Weights of a small transformer language model.
Size: 9 layers, width 512, vocabulary 37674, 63.2M parameters.
Training: a variant of SOAP for these matrices, 4571 steps.
Each number is 500 + 50 x the weight over the matrix's rms, rounded and kept within 0 to 999. Layers, rows and columns count from 0. Numbers have three digits each.

# layer 5 MLP up, 1344x512, rms 0.301, rows 238-374, columns 224-255
515591525520416458519561535524520453482523445487414510533417582552532542487461503488446496503508
546461508511560586518487479510492469463524548472575444502491522558550483578584491490527524479456
539525485493447446540508429510507452456489371443588496423422552516528555455455532450521469428513
472487571564475474539481397572531463491446478539517439573475552460552420436376529524489545395523
418587514474508553541542523535532577562496431549475489571541469495482474506492514545553449466488
476413489535398606472515530554492452464486472435504507451499470498546496489400474576509467480521
426429546546521471454489551410551510505481494445407484573465494547487445488443610403463504477499
397642551557556605435465440555482436539428567463566511506448535557540488462490451488458493514489
525539585509535515528424473540500532527586491510554467549456399598478509546456489416523535573546
474547485605472502558545518538498522425567549536551471612483563541468537550482577390432465491501
487599422502403476483638498544470493414422500555572477606490472579514469431449484539555543486536
545586564511439512509568452580486557515599414488554483493585461521536520433574516525471546488515
576485500474551437504344533451530501484466495529479460448431493500555497505498510527443446455556
490426505520470468519413545417523565430482422434478448437574528474487515542561457559485422554558
547559464457523507493478439474506569579448502492505453573431453568519436478506498549506513486493
484453529627473430473661445519565563449438557472383538485568408500587525471457477509438543480509
513497552425563517529607547521427435538588523523526450517518446389468479469510498404406513453463
520474520440495469515511548530428463619542565530557534374543546472464466457490479466545502512492
573488466448437594553579517489449368498418551595481548571496372573521514451440400505474567503539
465490609579541446528519499416461480549585648518497472602424508456527505515435492387542456490495
515496441494522425582482475528494556518569536510463458468502437576488470586469548439499493527422
525545474525566537470538504455574484513492571505516451446521588498544559447500553476511548554471
472543545535501461532481550457492510527521485578473573514596545448484488522475483479529419496585
556538500405475562452536451494466569614461501477562528422417479555539501496513461479532452488517
504439550482499451406488486561495535422601492547490462503514461545536499483620646525517600357421
404471513474429514444451452500576479504452503523493546524431496550492499472516491526554449597485
511529444475547469474553538530528385582409458533573518489393520359500467460526445534512456583520
488357571446394531466465492518502479519530424454502451463493524583553539435482503537463529516452
531580454519423487507523467485443563529523492526498535469542487477517431440448431547516460524484
480448438565458474433514562559436534605494496508557587500528447457494451460455507540488520503540
472463404473471519435537499495504548562489506517454488526409461470441515512605438418507498527557
506478492485534527513449506444536520487501546402561495476523555531502513498551461511460510561495
522526476408628456428456509502483485533526515504518575472525531503428497498559502471536487575482
526543477485543466476545524522485479456500574466504509480465471528574490479505482546459501571482
505503587387532565516563442476537504495554494584508468568546530456423421488510529480514547484503
363421499460510580547508524491410466462542512557512470514473487528519505528541551483453417521639
493559479457516486522531528393521535448468489564404492581483509443480536514532520493554607516432
591504496525555507582460482424547546439571491477513421526452468478517532470570488560568466483475
573589526530531449441544553457441571523519499516431438471500454443454510488523477418404546509404
431443535488645578498518446498475525552545439570544545478499575374427481438540538561479602545456
483510532458490430542414527508526574478538460453460492515539481534539555500503520394435491573460
474511563430497533521491497425424530445594476469526505510517351554527544494435553517519443401507
472585525576459594541534445474478507573587632488593380542456606464451544546532445386559530536555
525406478571491539487487491450595485463502578488485548488463468477399482519453554457514491520501
572500446534491570520500438489443485440457477473470425472521476476475570528382561522435491604481
548504389485519524526425574513517472518480449622526435488498531508608507480510469393501490480531
421471458475530537468515652547591442521486501457558498575500456452455509566493588530411461485505
481466528488533494537416519364450507570500475411511494487534433554436516566530494497433544520605
538385496480539411530536596513470481469517466508453537520537522411578519536556542493544553537589
473535435565530411579525494484523488552546495555510437529532422414508561465471470490499598489471
535417421476532532505486492496503444517470498536445496518543552496535412511504535536493559544508
508483540570423493497524540445475540503499472494462553548470499505522501413431532510529567536465
610496478597498564471478502518462523560538484517417490434567480444503472515494594430504548446535
540469561426495433477431452489564523413498410508531482463478560539415528503488413479490572544531
605539547478502455503493549535476431546564490441420512585473475467509507585574492492440490374437
545571581468444461540601548619504466439514449529502474463494508452456591519489485522585538508566
521458488474519496458616486501504460452461532575454560475461532532463498459422542503576606521528
565470498485530482538630532431498548531507466434483518439530483555444495508494462484402518483461
453510539464492485557510471358506453550461504502505494500567449517408469451512491467550492514394
498424496457473610513487574446556522497541511489489606405522574519521589474468497438565505495419
439495580422500455534532384548531522563557507479547515453498496544509450508430629494484553501533
542525499421501487433501454478486415548537557531476486487580508532529546504503555516475355514480
488498527607426558465506509471401558529544494522389484480544529404438400524469408521477447541491
391510458491530487525470515496508568476609424512511519430552555419494533451546440513504456516524
548572403526594476555468366476507448599540519427433484517518494535483567521492511386538533494500
506569484460527446531531525475562493422536447447515645524467521538444467485486507500573414539477
507517471462486424501572475550564464579450527419510459482507480470496491479463461504377422611500
529546475506551420459551497581420407514537487591473399469498523557516468365503495492464524516420
518596558520564489495557484464544492567526436440521581471542484516446431495571512464585496486460
539566485461505523485550539551435427514425465542420498458500438486434445582433555368581524554514
577531453477426506503549540548449480517523401526423507536482515476492495499517521452594487506554
454465446418499472484518441593608575530498613497467545521320506531518413445576639499466484526526
490497524510533533468540504471542474600460449495536524404479459536487531429493440530552509445522
585607535511509439479491518466585433457468454593540471533455448433566536411577501529429518525579
551512538530529524533504580512562475594507518474486403424544479462514486453476443446545548467449
548457443602536597470537529426495510467507457479454457485512602483477595599592487410543465488600
455522474467513409454531548525554493564538486509558469524532435529437526555513502523500517473564
572569521389572438497410604496537654530534524527464441424555558450466533473491487598476509535468
474523540460550456544429544462530476525486499427451457436623519432503487529521457553503508429590
512461487502563489515482613543442489611523482395563573431467490504484480499482472580483598467532
454489505475582499556488550461403422586552524404443493499503512534523448501535468502491546496477
431526458534491542420527440551393455518487552560473506453456563486559582491483464449535487558524
516499440538502461450472527450519564509508477509515505517549517546526421447469479448456464544454
530468555413508509464466562469447502589520564569491544514525505511559538511561509437512516496482
434588422485609469478432532513493531540442420433580502553413535347561482567459520525489605423447
470538522473489485519542509477471450475486533484537479437496589462454471417534487540500539474531
381532606629491469455431487514539474569448559608472519493403495542555510508531497553394485490463
450469472468499467430466563474463526493470530524551574587522428453502489462450569505558512492465
404525543531464586549412515545428444433456500427530491448441542486517460470459481520591534517428
441584470453462386527500553435485519489479424513538476509618434514526601439498550402525487442582
469535556519444519546564523521520487510492578428512382486559509424522554488423531520445499447485
460445485490560550674457517528510459470427527442514431469405443591544533574506490492471429496576
517589539384515442418555496523539551449459417535489586476555430437517556517497518568515527550487
524529467525547550432588457526569427429533540432572470494454444421537557470473476527577441522426
522479540479524503468510534432489510454474435471418517508532570444552431446526441517505454545469
490536544513596481486520448585504379510556487467619489457541516529470498510463490536549555548504
489533488521579472545539539525512435570545556448486505577536417575482549522492388485489550506462
461426529556388540509521425556489415463484483557464524492550539452455515561564561535551484498664
517513505408507520483515476542511502491503518474485411482503483543483472564432503422458543463535
417409476570405457579394567446432409495555494457488539523512464512481537460548554567506468433551
439495473559508461513437458557563422536524574555590438530475552638543580527539494517483527465533
526500556484552502445492378502488530581496395488555449543482462553545497374575449491425533566531
600486470568462594475474491495445434518477479464485478503574491578546454549444492509547505537483
506472482469467537410450441583463363516473532478444589516448574496479527501485525506456481493491
443522571624509412600486517498492560470508492515475472564438544519464413502494521519584443469462
493561509422457485483431519495404483486537456498427572521500494536480535492485455493537410450469
562536503566481464454524460508462494413504587475509537498529442454524409516575457453530524408507
412516499475436540425428558480381465435437457511474514541408507450481497430616528506485472497470
511419439508498552533445503475442491563547510416536565551479522484515360469443525479500604604470
468504458474491460493481405494625469530510492462598499535456568605466516440462502514422463516445
460505578509480572454456548452541586657536435546555559412522659425439551458428473453485472441453
560414438514532474452378504589474478493541496522458501477542487503595508430465469414470488451591
592578544474464469534412489556437555535494548534488478517493469415506618570531569415407517412383
594452467529472526482522475547574451570508545527471444569492560512557542380548506460419543525510
489518441449481458581452508482523474605397537526476558471533513507474497528539459502476441539407
486524533544511491506489461580436499485493498549520498543506532465540483600426565501465507522528
576489474501411476458392431462410434537439434441489468575451532507552578497579493515474515465544
610495464523474403519542549439550599526502480462522398499522576544456554425511582436544543541429
525447568490570434472451487558509463425501596510497538546476503470497427461481496502396427470588
517508493473477536472523463505506507520480506407522469454504509498424546528409591524654434440439
533505543549546521482467415529547510448459508438575436554488520543481433497487511488552469433476
520429498506540508524468477552469529518473534498505395508480463403528522487503520502441553544484
575540465518490521501489542502441495518529567448547451470522570541453458483369500457554499437490
458593506478525434508459603495465398498570520507487508522536530549474523612531485468416483542507
454459535477458491490426473465525510459463363544509536593524546490465548568463480514580565563528
508564490492534453426530496499589558515450433558600452524469425521483439499533543507474498492475
488539531470435433561471512546462625501496548574479588504557501501520425519518518493533586555592
456562496502492503487578529514555438501531487582478463447460480510461508577569483472524449574490
484534495490514521507510447482541462440410474465456397435492480513545560412505507429525534519444
508459482505544584406505576521511524427474555505450531600531399510502512411428468489618395509514
391456537554479555487425553537498539472513492435512519443512525473553490485540532518480484586558
547401418587569574495550569487459474510483514569501659542559555524340552501548449538544406498509
469575485456435489590462432504467461416436501548486545604510518561492468559469526507528503513560
537448504445483455478459488568449610455446481470541514433484460544521537534476476446523475463504
492467445482501526522547517529477535479573495488446575507529500459474533476528506393478549446549
524471498459658503413424558538426437588419472487508526557483505487475620482544585494481518492470
599604499535504520527590524528530389551412418539445473526449549540538400546516522511502463510479
# layer 5 MLP down (transposed), 1344x512, rms 0.211, rows 238-374, columns 224-255
467353565496463546401375569447444523508472579523508541470501509509489647488479463504502535509489
498469553612470564483473480483517388503457422443536557388488481601490512500510464498516552511452
543454463473517483525374451531471523460464469528527627502492429528404516458484517446454515467524
523510513461472442575456382451594579547415457504520467442448504492502431502493484508579498375419
487490517531578495484523554399521549605491540488493545535597487436510491487531468528452466392541
501556570544546424461541513512455481505540460527486453522465502480560424554496420582425516447507
468608606439492457570511394414526376494444513451479500495361472542438549532527555479490483350527
592451495463537487491586528440457506486555495438505536522502495512499447528539555515439481397541
496407560606456491494428527470438550454480539465540412487541475472468548561463437463644540473446
444573496543494517444496496597448389535454548564467586517481423397483400513506532553535425561485
443588478463449454521463551520441492491414649456480526558493427467525454485413478450501477461508
481532535539557561473554511495424503488509507547499427462506482551485453506502485534520426360565
594512526495463575504480495501489517506491473554429456521417501535584457413599522470466534451466
518507471499405477546623528559545615556474547561401438513492528552620434518431506489492508395576
534584480617476517548540504588442449407513485514457486489582506438532529554493505471499435539464
471430483504514462534558451458557441501485517497518466519567547474524485403527549473438469478419
437445501456418558493433444527591568552526542533467406553493483518551457408471429546501566560475
564538516534469405476485492468455466534466414465434540586446508556432569486440446491448528510512
458507451531455510478465447532502522447417446529517383453488406561530503510503395517497512380470
454507465521589486468479599415514529468565487548520592525490482530443467539498517524516455461529
432503554547471473508501503462486507513471413461465518438423559554512497473538584504526522424412
561509519473401470526546571474514428550487497570487539518458529486511557452565591491494465447462
456433456517501524548516471487538520534600592400558422540436532476488584541412566470459437497484
578551497495430491550577505594553549522580490517424495563482484517476436526489561554526422526545
474431468447514442573526451504490509444481503546487489480589494478573485444570530529661536504575
563520471548606569466523496524511555496514548544516477494530522535551481490556478525465523430520
472485574505515500480398507447520444570443468505517481418497411511517490492533484557476546475541
534523526411552552496442506529511556490570525428504508370452478548399582481471635538463583455481
607500543508497550586479487482476493435427538513484498504463541506513485520467439511451442440536
437475531394545493504541568547549501603542536496526584549496528497471471559479455490498572496456
547385511501523492432428556436485523433381548562517519523465527467514555530523488519513495483520
459504536488459466527516556583516518494465575478481510526505588525445407491481507516418423526535
539576464529495489519548503478443656501528398506383500459463598512474561508575479487536484542461
492522510418573496537456509515478446406415521559506374518505479555477550535548447560530561472558
560513465548563537488549477436504442509490517517447583510508524483506597482512515443590482481598
474438540499488511433590506499475566500491498556543454484453511472473456568407417595421519512485
570524505509477493507508439525509484502504535544433587519503538475422507390455517376471578513503
455473488432565490467495575520520520449470480499555568561558524487363448522464532521488455540644
484459454498562532511458580516464577547465562603565565562520428417436454523435564564429542564510
459543405495536483501526492495510489512416501464469510523607596486491484419509401450450456477543
515498547448562485449435531560681488608451472524527543402515461417473495489470505445490486484459
549479603531479495441573543419515519467516485531512511506487472555590557482499399522530559605518
513589456526496424488488533497456380524501501500455610546510468434449542464543539496493513531467
555456536496467512524486479502555482510482540412385514455416444464454475515487472430501498481470
450598504470505493530409543468462557490477577453541522544528431470501561527488485510577399558485
454474451465509490437539566497528574516494452535615502548484343535455521480465503427430533524520
524468451463522441456567464529513492442448508512528484435449571479485514455531589497550436465465
558518457451532512376446603445514429496500460561504558507577565505542502612552509501439403520547
512467546466523462500435449526436522552465463565558535474523493484478513571505538539411604560497
495509388415541525576460458608452483513535582487589523404503441407450529410491524530463454492446
507489522486563539521550544495542432564431492541501500508450459513460405495546485548483504557580
455440509452507551468492568496419491444520561430432503567401520475453522544490437522444417515546
347471506465584528423641516424391504521570635518531422575478504405445431553560448496513473505467
577532495532495399508513556592559515471426455492495466509469496441558515547453451533534459575457
487565493470536535489437496545488465487538471461440484521561580480494559530621525545419605533484
545476523509490530528569470366558686477554534494571488531522552506578495517503449535476562512456
482519461618566439561522529557508454408460515392440667521458455492456548517584508512513473507584
523379517466427411497548508527546542407594508469530500534447440456524537469462484537507526476471
545504610519560521506518532469462516523454473477511507436431429482547518588391463488468549495501
474442488419427450462560504459500469490454497523560504527472603431507576544476526534441508491496
524530520509537504524379441499521544495555525536530516552515487513472521567573597465499501412532
505486599419558572423549487588447578547576505575468465422522451652491494577487539418440481547553
478622435494491501475502497532515476519561526593532582531543457463509513524564483436544501545507
464564431362601447520506590471480581456551425513520588439520515552479497549477542569438535394498
512472470516481543537512493437501460553563520516628598594398545548466409439530458462560465438533
459424417548439536506508595460506467555468477516486485455437525499504461429388504509544510511558
538520487511562499453540561555520559495470516447440494441580612506465424541522499495487548518520
516497556549496449474472459473498516390556546434451651624508509452544498523575514429450503532487
474449454549577511440602526442542455388458410488461552369521496505584522394449578533485525546459
461441560521528467530425506475523536462500496426531531549474505473529516419494494592376461441495
500347538526477528539505552522485476476467399465511540501415452577518457543484528532503516506438
507483534559447559607470495497571569551460530507492519502473419511634527506670419438385399510511
521556425520525547418583519502528460606493463508477525542534542542459563469415508461567467472478
480523431562499549566572408524511533446480490535463576461457490491445469616579479424507522434500
453516581513485500569439507508562466477481438463462574513483513477536530555531480470544435507450
539402548608524497522506422569517490483483488560471497519518508469515541466534510446554546544428
484569439505430444470432511539549487429519573526484396544587560536437481485545358469573549501461
504575569464510572525394567480580505456541489547414550513469454449398454509517474500625486491582
494447379463438540435517539555483502514469499471562525473575529561541545339466566438453429545492
481499437568512518500492488464569486538503512561538490523548558529585445448568485450532510512483
516489537474493503517466453463579480466448546438590521535460543504441498448439510459400496482456
547459531596523492560471409494533433444494528470454482511492532537496511443471500420568516481425
534498523555516435503424536423535544545585566564590554497574500462461480541478528488560480484489
461458445552427522526499553521503510501461502486476461568480427494516457464529432513650475504502
444355507467459505465480429492522536437538437596454496479452462481505428395505536521555567346478
581491486393461520509498527552520505494511588516506515493483560533543498524520448497447495518522
532497484495464408514427549489492499473476530506431518545466426506523429497481528568552440469520
447472537591552531474436483492491479422464408414519533555496560442444553501549446558573408394452
512524494556547501533533452434534483407517503520506536444554516488520541519431498440547473468546
417449435474562494533509537442454539518558513471445491426566533462592444479443530572466386520507
501570499530509478504518599558523555527405513458531540504498527482477521572473547443445527522476
516524545407459556539491603513504495475462500499566477424460430527511547597380500477528445595480
537529475537469457508450448286460509508543470497563605397472550511499546512463576532524494469486
432515483443513491435461551451484493500537417455529465483525447526466419565467548503464544474502
504515474506458483471471528526445493482523481544517580480563461566454501442583493467444548460425
516533489505467521492490454537503432556492476543518522504488475469508402540467466522502411458456
473598434546507486384553563512510436548455438541529564569506430491471583597443508523465539505494
416459511477470486505494543472465473495553532439437533495576501438473489545543475539472393354543
538504436567520460531488574504467392536464558506539564480558498493396537517469556474506446539473
472433487489499552501558448445455522514448544590516485610478515543477513535507431516660628496473
448531474583572516506552481543500496516396514497525547520521471441504477476496479404495517560483
476428565490582419592525424509428496503496541502453457524522501548472388498548472439596418484479
438520500454487495540481424575492454568561478550491576507457527490511486454501558524431485597530
476386533503596444438499547551522522453492538562582529372542561494443472520478454516417522446479
451548511513487569571505655472523541493523343548511503554489500504556417565580395473472444574567
462402415483648478462568496508535516521514526505566536518510490487539387454439536607543477457505
594543552628476500450532546503528481437469382536420444447440470490422497458479551440551455630509
435492541501452439521572534409482470585419521434440516531503501522509477538551544419504519552495
494535419470451485441586423543512574510508559402534518485449501441538532535451518469564492432492
543489493549425529525509519521581458489446463541510469557445498499559450460515534594461474552539
469454547521499494581483515437497609544495389537451507386462523509523524504527524524486486523536
492512438499496543478546486484552461507578540568511575551580511481488527534494547451530441453521
537537463559463536512572562522468476478541534499493495508480554526457461411525456458560491505423
565424441509617589567499516538419462528486466437446502506452554427485395587530566476488511461469
487457480561524577535558628494545526445523560485492492523420541571553478452476549596401414578505
445555509549529557528490488509548496572566414516468542554551544458521520503516547479432655461538
510519495491489506507652559461365570469429455503478602520601472489486504539483527517526538481411
498530521561436524582520439458408456561471505568462480569549487533499526400481437491508491485585
486465515471584476396403473533473569494422531534477511495454435545536505521559425558553534478557
522563527486494482545529459534462421505576510531379545522495538500514441519599465470521576525515
434517562509513519456504461476479503477499573480499467560419578517433535419483418501499439471572
456473422506582586486403564400521542541413443463624516476542453506409404447393555528445518513463
523476481546484500603573562470551549458522491557502492517536553494458449565482587419482497536496
524450537461493478540477558498454583493614485525548531507525454509515500551478448452513522587535
470511428548502496563523463532521460436345479457532666567510433511524408477560413486533577557448
476448543518465476477532420525511534523533480492603402448527444495564571449432558484528547428567
520481474513411503488494532484504465440434483535540446387526543491537470406502372482391494385444
490484450533569491514496521461533494455475573534500470412467540516471421491499483482550541496540
482523495498440401475424445482576472503442473461467500580487482496453540477400498464569513474516
477631450501517464461409448581562497443427469466451567546459537495518543500551496448524512552457
515580599462492410461513547489504413463521474519542466458556553487438465505516470476522510493575
474489445473483576530530584510470552596476544446481542410523430491460552547553395541500495528446
504475590429494447482424498582518481490511457428509496484413503459426459495488505503520467336570
528552511519519469462472442427488454536550460531531596572491532356544470415522502474541446505473
557474530479477500507475522457475516553488463536616352492551484436532524478543428514463489423475
518459401465573508470428442450424584491503473553502562522457479561469556536486418628572426402562
506582469539499527433640486553517468432518580453491502555531530553498526426484530483498509488449
# layer 5 MLP gate, 1344x512, rms 0.286, rows 239-375, columns 224-255
525485372525505429499503539482451573445526475479547526475520499430553517542474471580517542443570
497468404479501367537479429438500546471500566472518497533536437435474451550540453488578489491482
467521467551606468440494522565478527460509392564524484522544466581530521504531484502459532530592
508501482555517447530595572534517387504422445475596569570502507394458507418509446525418588555526
425553471500594577514529454473597509457595583520452480521529586537513530564462512400608481478419
486547465460502494497447537460479479494424560544495558563519469483487524517542549474464443513358
539489531511529547552519564430448472595524504450570514381461596487454451428527575421495508464535
545549509447448472512552468514435541512451506494579584467553558429538491435461587567492486508480
528493439580546458458585468511420470496532447501524445529441484486461488531461462488519541461469
515534490495495444522437451484530479402639531468526637563542486513432570539509527492551536341571
492481505523495543495470585453475495488426473607432563436561353512515508535443469458493553425569
572482545480433432475461520498524579547472546460463480609461512498530572534471426504516480462398
415556522493511530495469518568483512543574529521446459445533496458474447499477517473538537478580
536641457478437447485513485537417489482485417449495587472466524507457467529438456484498532482536
458465497474547446391555417521591540554538509388450475547497499508494469527430465543492567543491
442521549412464474531521477517497571514472574509598605573541518473506540515479449533495478593543
532482534496592528533533522549455598518503539565479475504566513515481550548486575475537461470507
503474531455517412564484508507455447481573489381414532498482559403444521553526486487469497387470
495469440479480612463435564472452486471540522486561430454512505445493524543418455486571471477482
565564570582556484567489604517553496515564475564571475546553517490467549558507552472509524432501
557517483515506557540488577547529629467514481484485506519485457417450474500587551484486611532563
468498498527507526470510502553444469524494556522507480624490468497547504525489455549481455465520
464464510517540537488484500588538460483480519539479510476481537441523485484469531520475529492507
452520417566547401446564508567523556477501547503560427406567506544498486469470633446457596430587
528488480450530473527532466489475533508463538435409470489484494470564557548513512398393601520500
512553420500472429494549524593534585466421466571490421577526499528498504446405539498542469533491
416484439484476503474496527511534463527472483384595567464512560429495492585420515473423503533468
472548435531442533431529477464448506489465410488543464477517510392551530477561439505483441458547
490543577460476521534568531511473452532435479460375499471520472425463449491495385460420482455560
554402479505509507498548467463529522533466526524446536524490455434479467529554438475541501506496
540523476489381545533470454601433555485518482475545451440591446572525557492463474491517448490500
529519476455545582510509495467508441505508439535542457485470532565470416517510502599508576491520
525549432528442442555503520591511503444551439495471487579442509445530476449558528418545502544478
508519469446472388485528511511579407513539444548521456456586535471548454517469447459449451593496
477454552495628403408502503504505455472453472451506479487542552486485493546448550402463521440511
433547481538454422482530501591461540558459511465520494528514504475498465527519464590414512434498
466506436498457490478485503570515519545452486437477535448478539514512549444479488484507528594458
525440450534511431490511534560514432493510503425482594418545455568585446599551474523493463524483
585547486493409491350536512483428545631558526482592545505566618503468403573472500491432465500365
546499522477532437543566567465476499541442530460565545451516557429634492615604469474593464422476
563477523480581512473534499518541527541543531408504398599599543590565534485422554501505500470418
527497536533535429472624559523481494620501622415400466499491494456557498575537564473507452441605
422456482516497422575553397493508505484470472521485510502536548577446461530509488491526428593478
499573490489485403475455466610433553463503474504478506487510543523543489475433507455493451573583
463525533519531566502526509481540456469425414522496587549512506505496488500555561563477585483490
541537601497439434508494480525545454486611518573504466490508353428523494467524399534510468413505
447587506544568403390518467482539553517511388522377461571493571456533455552458533480567517583533
467516469504431568609558465477480527526523543471510477517522459468549510465500498588505567449429
516485564472480483466491604517523395472494552498461426521490580551512520539522527477539445508496
520478486561503460424534387453564543472483561502455483509513452530434484458455507471500497547430
514534567495480444615540472458455434525511496489460435478563404522540387557514488512469507414512
516480494465400384450479468550542450532536466473452569545442483487526506485496519425603488556564
507438536586435482403489438543538431499436482490528506524473513535560490520504503561614518528533
556502577562405601461520446408449571448562424614490487520459571499575445398511427573433471562473
506401476512519520478425512434532539485487548512517451545518534526543419467523485518485527407507
524476359542480503505481433512562523535458527485524498524501488499517440475549502573473436430447
554515472462588463512559485496458548528542508557414492612467394465424377607514436481562545420472
473515483473441509466526455517463475361541513481444433517447518506560516419505437516523504564481
537460493477525542434488471511511569443561533482526510528509464544506491496492491568533500489467
511447428524575455407567457539579494502488488523515500486454481471541526497445474517462606645507
459542496463516507627433485537504432484465497496458465547531512516505561449527512486509549446448
460505535568575544424471550511478384514468457603511637376516498534540479538537502506427521501428
466500455533520454501487573487500548516525527470496491464491472438413529598447499492433538464536
500503569454542473475469479471517443534462486503550563480494492550486476507433526513538625530518
593409559458398511519485472415552497568484510605493386482457451592496593542537531526544478436487
520602578482569518567542431477449573550487497570429593501518516541516487517551498453462585499497
483479501434549526529495496503554577462498511558513424414590518505547431490542545488557438443550
509496572519474422547557530501512541506536528455454497320562547577564541547551392435537551521469
558481518548476490539460492501443502508465479404495543466531484515542570415465476540342484523406
569417496572535469503495437518617536483471459522606578487554517584547536552496449541423469521492
471505530553483512468551518482471500505422639622474491539433475422534374486479539482435509528565
496487484488500521509503481581419490491536558502533653476462506511573484477468421505426453493489
496541450395533473504588477486466554418524571517509472471441472450496545484596547538519524575481
415432428457532511623506519545531525566465577453564491566448549489473514503411465465517507454519
464448479512479519449529478518468462470485441500608506547459532429478575531488531498500489554535
567499453497530527558432494473517458507550468500576586477475423539535485563547592487496488544494
472451564525422444503520467414399511470459496428488440573542625474503470461542497437490465498513
436517534554503469503485591523476473510506482537459493553479476485525476544479518529497516630459
542563400481434424417462383538537382391487419585421430477481487513562525460432531534455501484463
537440531421477493513535526463517547496515461508498513493442500516501480483481569478522499513541
516509534555509505589499486480552495506448562524476449479444479441501560388528563521508505514487
540546527480592484545570535497485474500578497465542460549495494418490504471638481436426509556445
538591512438524455502481506545481464515456475507445547408500507460559556442557467538493490511526
478588546497439592478608467530501524456479467410509490534527573529447571519502561540359496491464
493541507540475491503427574541490549490489490479500474565503503555417559524465525494515524506535
504468553581467466536357505489494545518479485495420509511523427531500505454532583500475524493482
471476558524477517439619523540486479494442480568523507452530542533479525512506464578457506485453
595522494553508451391499516603422437520475517515431558521463463471551503445575544479599488529471
541453573520517442548543463552487509517534506561374484494437419508407540442539508485639494463484
531522503550534524497461538486471464411498521519499445531450458581482445487453430493484538572462
578439482519543498580491548449575517486456614529576529477484619554488570459539516546377531387434
466448471539498467506541495448482468568456497447522433438515515490521522513526546433562454576514
596379505445581505468463551556551465524471421566413499451569502449494452532478472538477498465459
452566522518475466515511508518528511533519560424560516528489486524487493541470546618522480460501
551485505481591471502568470530500504494560564509501504575447528436502517571505494611440571489488
545480547471570487540456531594501438485525392454482522520426573498529504436568539410635582557526
423411602477336450491400421419464479482499468494539488509559527449599498482556497596537460521495
574493545504513540476520518430461499564504456520436565515513600474477418501514503616566454487453
402554564588491500540529509551501517553584487519553534574427576507453489455502505489494563592552
443454629481398454393454527479481532584524483479396568410488476433469426550490523432518516445602
483465400563425481481491417499522522472427550487482532495426631477447480469429444453577482479414
453584544537459553529448496521486432506442526529637515456515543454520481414480518527467487565537
484481510482536485498458483357462543443553440373510503545542462433398491515480574489475450452420
480451447447474431425495477472436573566403636517458590485583650542455407556495577558547489486564
494535506475343547511537568519524541461428418427508482488515461476515500486513504465478539524547
419534400590406538459569436567512482552499465526567519548511558501489509462512539422503412505566
402490470552571469519516482458500532505529656379446527467455527530502544480575486489524356503483
481477455481421581548540533443553506453483570500548523590508567528603447477423463584457504474521
525444485432476450475512430516619402477568419493551462462525520574506423436511539557506473440531
512558507401490481516469455468468470508498461438559463522494412506507458533544545494476502591499
500418568463497537486464519527430454502548537474589505566499483476549579487453439507532542457497
425568491486530542400520458553540566500416544494588460476436577424547424506594488470528515532485
527500593478455568520550519494494533551459458435475504512450476525464482486472485431469529458464
476547497476557453587573399513557521538517500584521397422512390435443482468558527508462558552504
384463378456506452595584550481511506461465544495522463521517511505568446496425487574507596428505
513483527490483422426505391518338516497501409424454415493573494462561627548516478515457529521388
525486472434449459470507456494532440506485500588505439523544514486455474562456525503626451475491
545421494475590511546560487466513442451518580573549507522508577539451444555513473558522518466551
480478480498370462496526488517528560474436547539407535578504445529510511534509486367483524550440
526511497437494436490572524478479489577503521442505462428522538467477480489542491434475455526546
544556483486432480547495491579484541445409470461535578434548483533485516518529593464463520488568
553544452537476499514475554523493587518464523567422466486530456542544559540521587543506499449505
456452480480537407472482518505468481537572463452572424436526525506582605568507556496482505584548
515589501634516555510533477433379353479521432540463517549444496444517602541490520534522498543451
453546498484606576497515455378428460423524483490543520481528512485490539508481424580520505537518
578413448444568529463496535516499493413450503532514473494535491457534523535571548438508486433449
462498528519543505478449436534535456491482497518536524502453515634466476452534495541463512373464
502521606550540376486620489546550455485466515510448534491578481507511428484538513501522543485484
567504413567494491516569540456500481416527472535489472372490572536585393542567473468484406445398
511530520489480460510588554479519538451509517531504533389534478503501479527517568554489554515607
434536525482469470510512617529461501460490508567396508473589554539460524502580612515462510470567
491545479558539430462533507542421472507466575505464545536517510472489583531467353516508548602431
482415462495540449532549488444513544460471502527547514516533477529454479473511543485507470503466
501501464511510467516462485470444521508531513518432614545439554583436495590434564575514561562488
453489566602575534400535580520486372476550514468478520553504527552536515450523553519546554496459
494465444413446523554522533523469515466525456524599537466497508540486655538527542459492466572522
479495461509477549562527470567450498483557506500484457442420414532475475518477509450552490444536